Part of a small language model's weights: MLP 768 SwiGLU, vocabulary 32000.
Each number is 128 + 24 x the weight over its row's rms, rounded and kept within 0 to 255. Layers, rows and columns count from 0. The size above them is the row's rms in percent of the matrix's.

# layer 4 MLP up, 768x384, rms 0.163, rows 140-146, columns 320-383
size [ 97  99  97 104  94 103  93]
[[ 70 158 109 143  98 111 139 109 133 136 158 113 134 103 150 108  88 103 129 148 153 125 126 113  90 139 107 134 135 105 171 101 126 120  84 127 135 128  91 130 104 121 141 140 175 113  92 108 119 118 126 122 118 149 149 103 123 152 129 104 112  96 115 125]
 [129 143 133 129 140 167 132 130 114 101 113 129 161 111 167 108 156 122 140 121 115 110 105 109 124 154  93 120 131 126 121 145 122 128 182 140 107 126 174 126 161 125 125 159 120  81 106 133 111  88 156 113 117 136 123 141 119 110 129 136 175 155 140 119]
 [125 126  82 128 132 175 124 122 131 133 106 105 117 136 162 115 109 132 145 148 150 157 139 104 192 145 179  97 137 114 155 117  84 187 124 152  94  78 145 111  91 121 104 136 120 152 129 154 175 146  99 152 146 138 121  90 122 198 144 113 111 133 146 142]
 [109 132 142 155  96 115 124  85 125  98 160 118 154 122 136 103 101 120 143 182  98 107 157 130 118 120 113 102 154 152 120 118 127 135 118 178 157  94 152 137 137 123 122 164 142 102  90 148 182  87 116 122 101 140 128 164 145 157 126 147 127 104 133 112]
 [142 123 158 128  84 119 131 139 142 138 133 149 166 180 126  87 133 121 114 128  86 140 121 111 106  95 118 157 115 169 105 109 128  94 143 136 146 130 139 184 115 104 172 128 123 120 175 170 131 149 110  98 149 110 109 101 105  99 132 115 120 106 171 149]
 [131 108  99 145 146 114 167  97 134 104 153 158  80 133 159 101 138 132  98  87 100  82  99 124 118 107 171 138 114  84 120 103 186 117 134  99 118 125  94 127 139 149 149  91 131 111  96 145 105 124 127 147 148 132 171 105 119 107 129 147 135 101 113  95]
 [101 103  83 155 117 114 182 132 110 126  97 146  89 125 147 151 154 143 142 121 132 123 168 118 116 190 103 157 112 146 135 160 188 120 134 101 125 166  94 146 143 118 124 164 163 146 122 128 114 122 152 119 176  70 135 122 102 105 150  94  97 125 114 125]]
# layer 4 MLP down (transposed), 768x384, rms 0.148, rows 140-146, columns 320-383
size [104 101 105  95 102 104 102]
[[117 117  91  77 129 167  69  82 130 103 172 118  45 117 136  79 125  72 101 154 131 128 115  93 114 184 102 145 130 121 150 172 127  89 128 102 147 179 106 118  97 169 121 170 148 147 127 134 132 139 113  96 145 131 147  95 125 131 121 117 128 138 139 124]
 [114 106 126 110 120 130 119 143 106  99 116 152 142 162 117 102 135 169 106 100 134 152 132  93 123 119  94 118  99 142 125 115 100  89 145 122 136  87 162 159 127 146 121 126 124 127  63 108 175 102 145 147 111 113 167 147 161 150 105 169 124 115 124 141]
 [133 157  90 114 104 111 120  98  99 131 148 139 150 130 124 133 163 153 152 106 122 154 143 110 123 145 130 104 141 163 110 134 166 113 125 112 122 129 108 123 118 117  93 110 163 145 154 117 104 159 150 145 126 112 148 127  92 134 118  94 117  92 129 128]
 [181 106 146 132 116 145 143 118 124  90 107 129 166 102 124 117 134 103 119  88 144 118 134 174 106  87 113 126 147 129 139 129 119 131 139 120 158 159  96 118 162 161 176 109 127 122 155 135 118 156 178 104 134 108 128 109 125 124 141 139 124 140  67  86]
 [123 120 123 141 107 126 113 136 146 130 130 110 134 142 126 153 140 108 123 133 160 109 143 110 107 127  95 122 135 131 119 144 113  72 151 127 144 117  93 101 169 129 139 147  84  85 100 149 166 156 112 130 128 151 121  88 109  86 125 110 112 129 132 121]
 [127 127  94 137 126 161 160 118 116 191 108 137 106 174 168 127 134 127 159  77 114 134  84 103  94 152 142  77 117 103 149 125 151 153 147 114 173 121 143 131 158 129 120 137 139 130 115 108 136 149 149 162 101 161 123 160 149 106 106 152 117 105 132  78]
 [112 127  98 121 123 102 160 174 136 139  81  89 100  83 133 134 104 164 104 149 172 179 151 122  81 117  89 173 131 132  41 154 133 118 125 132 135 129 153 141  82 115 138 171  99 124 125 129 146 148 149 102 160 121 143 109  98 154  90 125 120 164 137 113]]
# layer 4 MLP gate, 768x384, rms 0.159, rows 141-147, columns 320-383
size [ 98  95  98  95 103 100 102]
[[126 144 124  82  90 131 110 107 179 136 104 155 140 121 121  81 129 137 147 136 115 141 130 107 136 144 114 103 112 143 126 171  98 139 121 109 163 152  94 132  87 130 149 129 163 116 106 129 138 125 118 163 107 131 125  93  84 128 159 133 168 119 115 112]
 [114 148 140 120  98 186 131 135 138 137 149 127 168 133 139 111 110 133 101 146 118 123 159 139 147 149 146  83 155 138 160 162 110 142 149 123  79 119 159  97  95 138 112 180 116 159 128 136 136 173  94 140 109 126  98 128 110 168 108 137 133 107 108  95]
 [158 143 142 103 149 131  99 121 104 110 130 174 131 164 110 115 140 123 138 147 147 122 135 128 168 124 138 146 157 112 162 136 137 107 135 140 132 101 163 148 148 177 112 151 123 117 143 168 138 104 139 110 101 133  91 146 158 118 148  68 141 141 119 108]
 [131 166 124 125 170 144 131 128 144 150 162 111 112 131 164 139 115 148 114 137 161  79 154 118 186 126 114 129 143 126 110 156 124 112 130  96 143 123 137 114 149 123 132  97 168 114 153 125 130 123 158 123 139 123 124  95 122  93 154 121 131 159 157 189]
 [133 127 113 164 142 146 126  99 115 141 133  89 135 130 121 113 118 128  95 124 151  95 171 134 152  90  98 150 102 147 133 157 131  91 135  87 140 129 133 111 141 136 126 105 129 137 110 117 151 110 169 121 150 135 125 165 113 115 118 135 145 101 141 168]
 [147 118 106 110  73  86 152 141 116 175 138 139 127 174 127  75 143 133 112 129 169 116 129 145 115 134  99 120 185 136 134 128 134 137 106 132  91 124 106 147 146 137 167 145  78 116 122 136 103 143 154 163 139 126 124 136 137 130 130 155 152 177 119 179]
 [143 132 136  89 136 141 140  86 125 119 135 128 119 145 102 125 131 125 149 101 110 147 122 121 154 113 141 155 136 124  85  97 116 133 123 163 145 138 127 130 117 111 132  94 109 138  97 125 128 113  93 141 131 108 126 138 123 109 149 120 135 108 170 151]]